config = dict(
    n_layer=25,
    d_model=64,
    n_head=1,
    n_kv_head=1,
    head_dim=64,
    d_mlp=192,
    vocab_size=31805,
    activation='swiglu',
    norm='rmsnorm',
    norm_place='pre',
    norm_eps=1e-05,
    positions='rope',
    rope_base=10000.0,
    rope_fraction=1.0,
    qk_norm=False,
    attn_scale=0.125,
    bias='none',
    tie_embeddings=True,
    parallel_block=False,
    init='normal',
    init_std_qkv=0.0613,
    init_std_o=0.00867,
    init_std_up=0.0613,
    init_std_down=0.005,
    optimizer='soap_variant',
    lr=0.00781,
    lr_mult_qkv=0.7,
    beta1=0.95,
    beta2=0.95,
    lr_head=0.0112,
    grad_clip=1.0,
    warmup_steps=200,
    schedule='wsd',
    decay_fraction=1.0,
    decay_shape='linear',
    final_lr_fraction=0.0,
    batch_tokens=32768,
    seq_len=512,
    doc_mask=False,
    train_tokens=132500000,
    steps=4044,
    dataset='wikipedia_en',
)
Each number is 500 + 50 x the weight over the matrix's rms, rounded and kept within 0 to 999. Layers, rows and columns count from 0. Numbers have three digits each.

# layer 9 attention query, 64x64, rms 0.139, rows 0-49, columns 0-63
466381460482530479474493411477456515441486543556510576521524513510492566476503529493519457491487577501511561559529569499495407514533553607448542467543485493550426543484454408566496468486500516
462477416579431524499587496423439435379507499517609485496474502547533532529468442465456468501504416506562468543514486494435487402537508524529333409485462486444480402550416457563461588587556368
562523618417524498505450496522628463580450487456416521534477531504473543478538570525491437506475585508494578501479492519584565525537447496493615502529559547557532483449581537554455421389437569
486460522478497486497497473503534479477568535566494560520481482493491519465525486451465481509515556454449532569472567519543459585417510543432526506538521446487490498496429463545469450474490537
471492425580499574547542574458440543433532539616543571507493418476512482478504454424443485443488430477479472504532529513562447560458465547459414443497523415477455476483426455499510507614533444
517515458514517544507533569453437506500464484529489455417541507460546542504426399510560515497559459507564462435585407463530482474411558462540382452460446537537505487616495565409516499573545454
548590535482465496474517456477582495525425485447530437482440553510549502513486524535463454546400492571525512458466465528535557483641439492527500497497534551519477423418519520523426429444463530
454505604529574529563467513524513441550509516538405538549434456488545481449539526485456441504427507506510517546491549512600520548445455478510592492502496531489499506463519498501486409462489570
496524509490537579517510513493433443545490452466479479459437531494529550572422530519462420549515478542507572492517383439574513488559532483515448389490432544572514490458527527398435440506472547
542523573472515471495459473544555488595520475511389472499523491478499491482537572491531465534465614463415485517464508508531500551454487403506600442533460553488624512437553512555464490408455604
499448414537465440425472475519470519494470407456610455492466574468502511563419434533580483464559446477518445425506421459446411452535551529494391453511502495508460437519481396497460575533481364
467555513531510526479437455488509511479532492449420515528453484479590512472457539534489518551414524543529507511498475528534466519592570582511496424459503523462524438457506558465489500472532486
482403442492488543501485517561486478435506469458564393501546584485526412547472424509536496500544462450484431474519475542397472455533520494533468552446574537484458477569409525442568559547523332
473562462559461543519548499497473496495509497447482455437473520480534530533491471534535426508452490523492523527538446495600552517544506506526441452479457507537554476400506510488479503565471546
457390529463493478529508536521532507472501509532584518510487454501467436507498484447467547486573477504521493516504619517415483464463464492464571570506482518449476522553450433533521559464496426
446434398571458505447443430525495481433587547436511566569531498435392498570518420508511490493591448447520475501497442539468533444477528600495427498499481407552496576539465508495524594552544446
413402382565540478480476527536555540414577536500468645482543509531510472478534552507547635482454480446483367512520543552433473393477458506513441621537598420458521560564452508516541576472534439
421447490538469564486527413461367441483548554524480546488506524516515520514583452514477529565475488519551529538460514555461415452594449547548426423461409474477536485455475501475444530567534474
525446417522473493492485447493407417459470489478552482517475606479551501513484415550509468482492466505520505490524500468484461501530452520487416560519419492544540495509445513479551521583595438
543583529450486508482510538430503491516444485464467476475407538454531590496489494512483494499416493550543593511508426472653535469485497448539522472494453575545529481510478514458475451505472595
513346472507470381455410467509492422466513556509527593634529538455413454452527506458530508473659499419480423460507483531394461444497622578465504540494563476477474562580433452476565597513499430
430465402580572507482405433579455351536605494450428525513485579518491451532575498553498477499536507529451517567590535478450504453457449564533467569500489377432552536552426556462553499562549415
474493389539589485500374482534476410545502492435469448559487582484548498515502440563551441533469455483491517508486475480520563508484520497559431516468496466552489534535451498445622479581558428
539518473488586534563522580477549509562425474566518349484585566535535585488424492511499506478510582513464578508529412456527482488484550425517497399475563587546490473489514528463485461420440529
498464471454528508507513574574561469500493529486433451598494510467486438435497457465530468492414575508470413524511534552459494541462511474524529631487514457416496558549483555478554507427517523
405412512511546446568444435503485408495585483444493570559376444507496469552631497578512598465503406462502389561534567533414499468457482536535495561492485429498451519593439471488528567559530408
519517606450434489518517585500548491427524465562476545492451410528576508476508531532484497522422495574564414499515523524466510568480517480482496495520440513361510436559621407487482423484490493
493466599469491459523494443430493509592528468576423533487583454557521505529462575504464627468634582559557559475589528598449548490426524494530521463509474544500417492494500502511573543530473393
492467346564558447553396525531526436487575489424480501588479595475591586497517477534510488446494519465468525535467475450444487480446499491561411478533443442587556506502426576485556495531593529
520563546409445497513562570443596602544454530518522530422475490557508569505439553480525505519489547550568525552481439475543488530478506428462481482547613580546551461521588421562499455477438592
420433421622514553464465452521427480495595506492481520531457436472468529513509512444478562510538440432424473468490537514497514429466486669389429512538448442522491564446482535557494563530599434
512548517564456515540570459547446492581482494487528439477480429467566512540478540496473416539517540521465584501559566469553531518514413477576497497498515485504510485439420471519469497551533540
462455481549466563417521526486508420584493528507560536502534452490514536512565547532452438511533485414490559467483526491546479510496495599507458420544464520524494520410468497471532454512511536
503473585466491481598542512431493513473495459584514480568491468585506515426455508483524490442500456511516468516516517445499490484504521430429470482501551523462507431569529455455414504508449494
390514444506485540535446481510473471527532580577421494444566427409571495521430498472565529467534535456456529495508556487479558514459427548570502504526496444487506549463505572468502558517510477
474465520575444484430545419500392468466446517518455551516376488436577528474525420469517411533473434480465465456537571514604519541580423524491506523515422451555494576446429521471557478502535477
439435516455557542472581502477494537571544521558564454500625459491449485497498518426568625439552532415555499488511440421467614509464622552379446489509556500536418489514560463441536537473471511
498466371552526468547416500578457419515509548476486517514527569442569500570493530507509522442550501450422476456493451489432515481505537547555445471544526466553486509487437592482584493576572481
476486470564527537471526580537543579549482513428415435452456544518438489557580477579483538506462478579549444494340589504447436558486447498502506577575464526530527484409500482578464530371609458
551552471517560557469616559495525527536512537433450453451537498514446519544491513485468425500463546499528476547519518473457543513592520510484470535495535570514475428527588492554415510502527525
440439448509521463535396537486534534512552490354474544550540544550461506522464536490563580407561485431471481594556436481424487407483610515463443466527545497485524431572512501544427558535451458
476433442506504468509515515403486525564511452501476503590528513548587516451546476530615565458489539509520474552516596449463433471507555485482437474524561467483497530526462550445531534474436465
476428422543560527514453504608487466490508478427526388545385578474454438457519382473433538549481449450413484499432505455458526541421492469508504607491535418559469555525485526570536512454488466
495458440555476453615523407489521463419534443447446588571502419558529472496516565505460626429468486532400587599580525498476505448567433539519474554502582523504573488503463514586498515531500560
539462526477499507528470562576551441468522587507487640525487546536528476528530596505445511484496526572507544552408425501492498559513490570447495456576444488480543553490474507506471384608472607
451565423415575428438550583440641590608450495509495539515581582488467585391458459469538503481586562515606643409456541471485493563445537513485460597483595456521425533591496504517533503410483570
467496450489460465530481535630516529602493495453528503515585506549411489495570482500478592412539538457502548405564409482514516351383540429456474512443534531420490437609552448559506511496473511
536585517524443433415440520547452551434526478536496508494459470442522483609456539489540400526464443552550401460527523541456502507461509512533482548492465496419413453553488481501601518466494490
495440479575418491529440392465471524483482384518488516513476497491543474574606425498441454543470475435445536480487483563554542445530393493510570508501456470511526532466501532530481552589465386
530526573441441548495516521615493452505497470584553461486547476523484453524484546562556464484422507503454383449556442498510524470561627505458567455478557557445415390505506439401554516545485511
# layer 9 attention key, 64x64, rms 0.136, rows 0-49, columns 0-63
521571438585581434502511431533517466493509494448425405581473529546549411576577456528432524407541520509556444414578455549552552487439389449521480549432573407506451538528472464469656428535503557
456459424457451394346406445570444539543563609503544555465477497501495462481372574524532513472486487486452472530456612473526530474485499448461445456473419460454447463419470568497433446447539515
518574406530568516583526517488526446481409467433465437562489587495488477531578479559468522459516523474608532488572432528470439464438436535527527526508500533456485529487529485513590488581489501
576510485474485496528465487477544457541439444436517467575494549461576554512571567488506499495458435480491547495567458519535463442519506474463526452439545499584487498455548480484501476523478515
502440515430494438436448423592480496449515507463610537501469478489456599491457497437528480530507467452432561522597582468539513464626601508391511434505407516528455471523500554470413504453492532
476490553440452483468567641543565558483560515552515514431507399496465559455451517470527485582580534441469440594505504481450505622466580471459473447515526540493545480519459449577509510437478450
546624475460479523601543572433499428535474424451453452545500541537431501495537476507452604507541510536573492464498462577495453534449471533488597468493504519434461575446479487564573526477489481
546550526482568519563495440448507465497423428454487465545503539476539601489520514559465494501459463536506526443538458489536496456556412498528441464438512525628566464451579506421424521467491551
548632553452525546586597686472635465593443408488475519473556493477577455437477527521478575555612572532578475515474458469370413602442505552577510594489624548488449504544454474561549588496524471
522481490510471529599530490437552565526486465495435516539468547498550466468548476521450496465533479566507484486428491519529465524482409490521473536496541525513516536439507499518515508580515520
519418464505495494509583512473426496487582564571458526455482429483429486563528511437500495498578462477480549481441536537473511565446521512490512459509498457530447549419413521507530464496556427
561637537436480495546565535466498451531402354500467358486513530525526493429505483534485631552478539575510484482435449432482432531439547511536508561530576541520411508507560457484510557446490480
501480479635547448440481413463419461529498516521499530420560410476434455553554455540552514459471489474456550469560527545422571457467451579549561527476441471474516565482375470534550512536470510
601589462451408474578539567468526539544410464475495426447532528487494485445514528567492500503618548563545515469483430515481456603442479552568544535498517544553471509488461538438562516494514518
418388516569533538407500428565416493472556576488552524499502431429489504495484514445497507553457448445471503550606571503574488456557539517467500441458486456500528484557539498496468463544460526
524559493495424533582548602465471488538479445520473487395488451519454389530464485501495547512543500525485493510567549536456454586436447555465562497424533497341478482487381483494550582567481480
435480579544492538465454391586486449465512509440552497503461441492436507534480494505516489503480433459499461453626578460583491438582491561474542477463455478449521467473524438481415516586444496
490602500378413419578610606440578503567444434475414494410492527505557586374525561574522528497562481483576512474505421455414400594312492484503444569478553423398479449588527543486483576452502457
526644459502498497572562545480518496494417441505428421396530581551545537474505568562546546515525510574527490484443473507456477556424497547578432549516470523583435435481498556535563459456569509
559544486458470502538464585516557512524477447519433463482499552542576495435527520536471500480480578547524510480435458472486478587472501488579495547556550584581454490489548552565521492403529472
448446524524499450490474419491473431511558494492502523481490461490494530574442484466505552552436390482490439561525589493506518413525494534474492437455493459468524521531549459467497462556500495
576571547447387480509464583500590483500387458565525495465553476385513493507473472464658556422593459499549401433440460547465574511534489474545492635574483578608497432503484568530410557435454519
583594460512514454466485580503563472501466490511417480498549546554546425495537570611546531481543562488519512468410449514441494520469487507611523594607510602602444487414458591505512515456506478
495449499558469528489463480502524576482481539508509507526508556546524488496569510512437448497529570527503592483501501507489514491491500510484440447477488501540471585436534502470531473483533486
525411554535406483461469377485445491451459579498504492484510414454452496475467516416538454557487462463497435520596627511537561402554532505475515460412454427506549482643554466492416539543453548
497426531500534472427540514490487400511426525515525518531495470459481453463509474476573472499440450476500418472471536475499489490498427456485577561498537551513461463548543517488485512512456510
516492570479547461463510441502462468490528536510521483519522441454451495493458532419504552516480412489557463531553535474596512411522501450437548524405528473471513452589524517532432527541460527
423440399505644505400444380545390521469459509537508505490476492524489473547465487564575440427485448471495504504433390504417502436549467503589464528486508477513518531474437508522556433556518506
552547495481475482489498552538506551477458481483442448484486523549536466461525568548484493498549575558470563417442489468500478536464506506560473556521517545554431556442548515513549488456534478
372420561538568606522449481547452511517568501476503479547422479472507590473494466438414402551423383487536531576562521474541493465540574443416514379387450506429502536514546489534458448527356512
529662524420456527538567588477591484479508433577550523481515513518384421492504539474538553493618565542413499483473474480414524686416471514502513478508554439471437495514454446477440536428486472
519509497462487580483523579538544584526485499531494492493513538506500500456552517551478505508567528551450561459404478527490480572531507545552430538577459543523540543431500565573505482482562517
549502576455436545578568593503583512517518521611530474541486469495470547499518508441483545482596520463411534535422503529398464592521480432472444491477563473484462521473531450491495538471514512
425415569476524509452494449469462480493511476470537508513530478472458540503498434440492525568456418499559458569568523487518531463518454482432550496406493426469530469596549443459495477532446509
468526399456463531505493447472510561460450497562481436477568491537426433451511532478477501528496550538477453498509442534387445501551607470542442512504462486469484504489487523441491580488523494
584596492478476562584583667510560504531516486493485429459563499525480483476544532544493564446600583504466534503480489541447424589442454537520484578557567536581500528492529537587535468440550546
529554403556525450507448443488474447515486484455506492531461538508491496529540491510508497532491498498485505504495437555512493459495483523569518476497492533537514552494482444450586511571561459
497601447520486479517509490535524542488499471517503481472513551525530503484503490555518478493524564548445563429390425493475492485466490509545475525605498610617477563388484519546535530415584457
507528537463526480510563484498455505445430567548470466500468460490493504491485556478515478435554482517434483499459567496488463587473474499507475535453461489508469490487440517430480561478495491
526519504441601500495569404438503520519420544536592538526394456386469475494406486442461529635489391533555457551537620501515448441504505568465516434407440440385519449584533453425447536589406526
446447535520485475462458422506466432498496478502515508467489514458498454523460399487464438618420438504517442436514531453530518453522462467504543438501461431433512493520495457428510502519444482
541482510534505506518440404506424484481465532443364439515477559559498481552552486595507509536485497465469457425500455517516526474532446513559462534539429486513491492441504503425659447571469446
511461561581468534406483518489497444502440522467565546464562446499566488453445564502585464474522530464407515573565540460538548565509504562479452507587412584596522489513432564422414551494491462
496436548454516605456474556575465553525424422510490401503396553483529535385558439516432497553469490489485446452506502455607425531468389459388501486554506399508514461492578581468409424510396483
396539541462529471532528536532542558494497486553530491535480434469563616445491433434511497482483471449501487550428533489481497493436510420456447486458535510498455458524535464626422595458394477
490444449507602500462377423483358461448550510485422455532425417548482523693482500493479483489483443567523481639579502609477535462571554543537451456504422426475454497513484491450529414537416482
528428499454478504448409482536517421536581536481571570475434547386478478516519483509449338533535440473480530469440471593506547478472459434463541459518459537519540465504564489509459478465535510
540582413491523493532436456528488444490550506499483490506575505490427450531418509461501582489475487513482468425474526492542543476591545497569545604534507509511533564410430533556485481498586471
506409550429428550486607507584569501512584521491549467512554442537466450426509456511456534491590545398390518560530559441440488639459484501436511580496503425470515515447444543444458453417475530
497565462551474480507467445419525433485492507474553567514489591417488489513542437489548510482434517532520491452452449526557548378497458464453579527461500558555568574485552409535471550463542540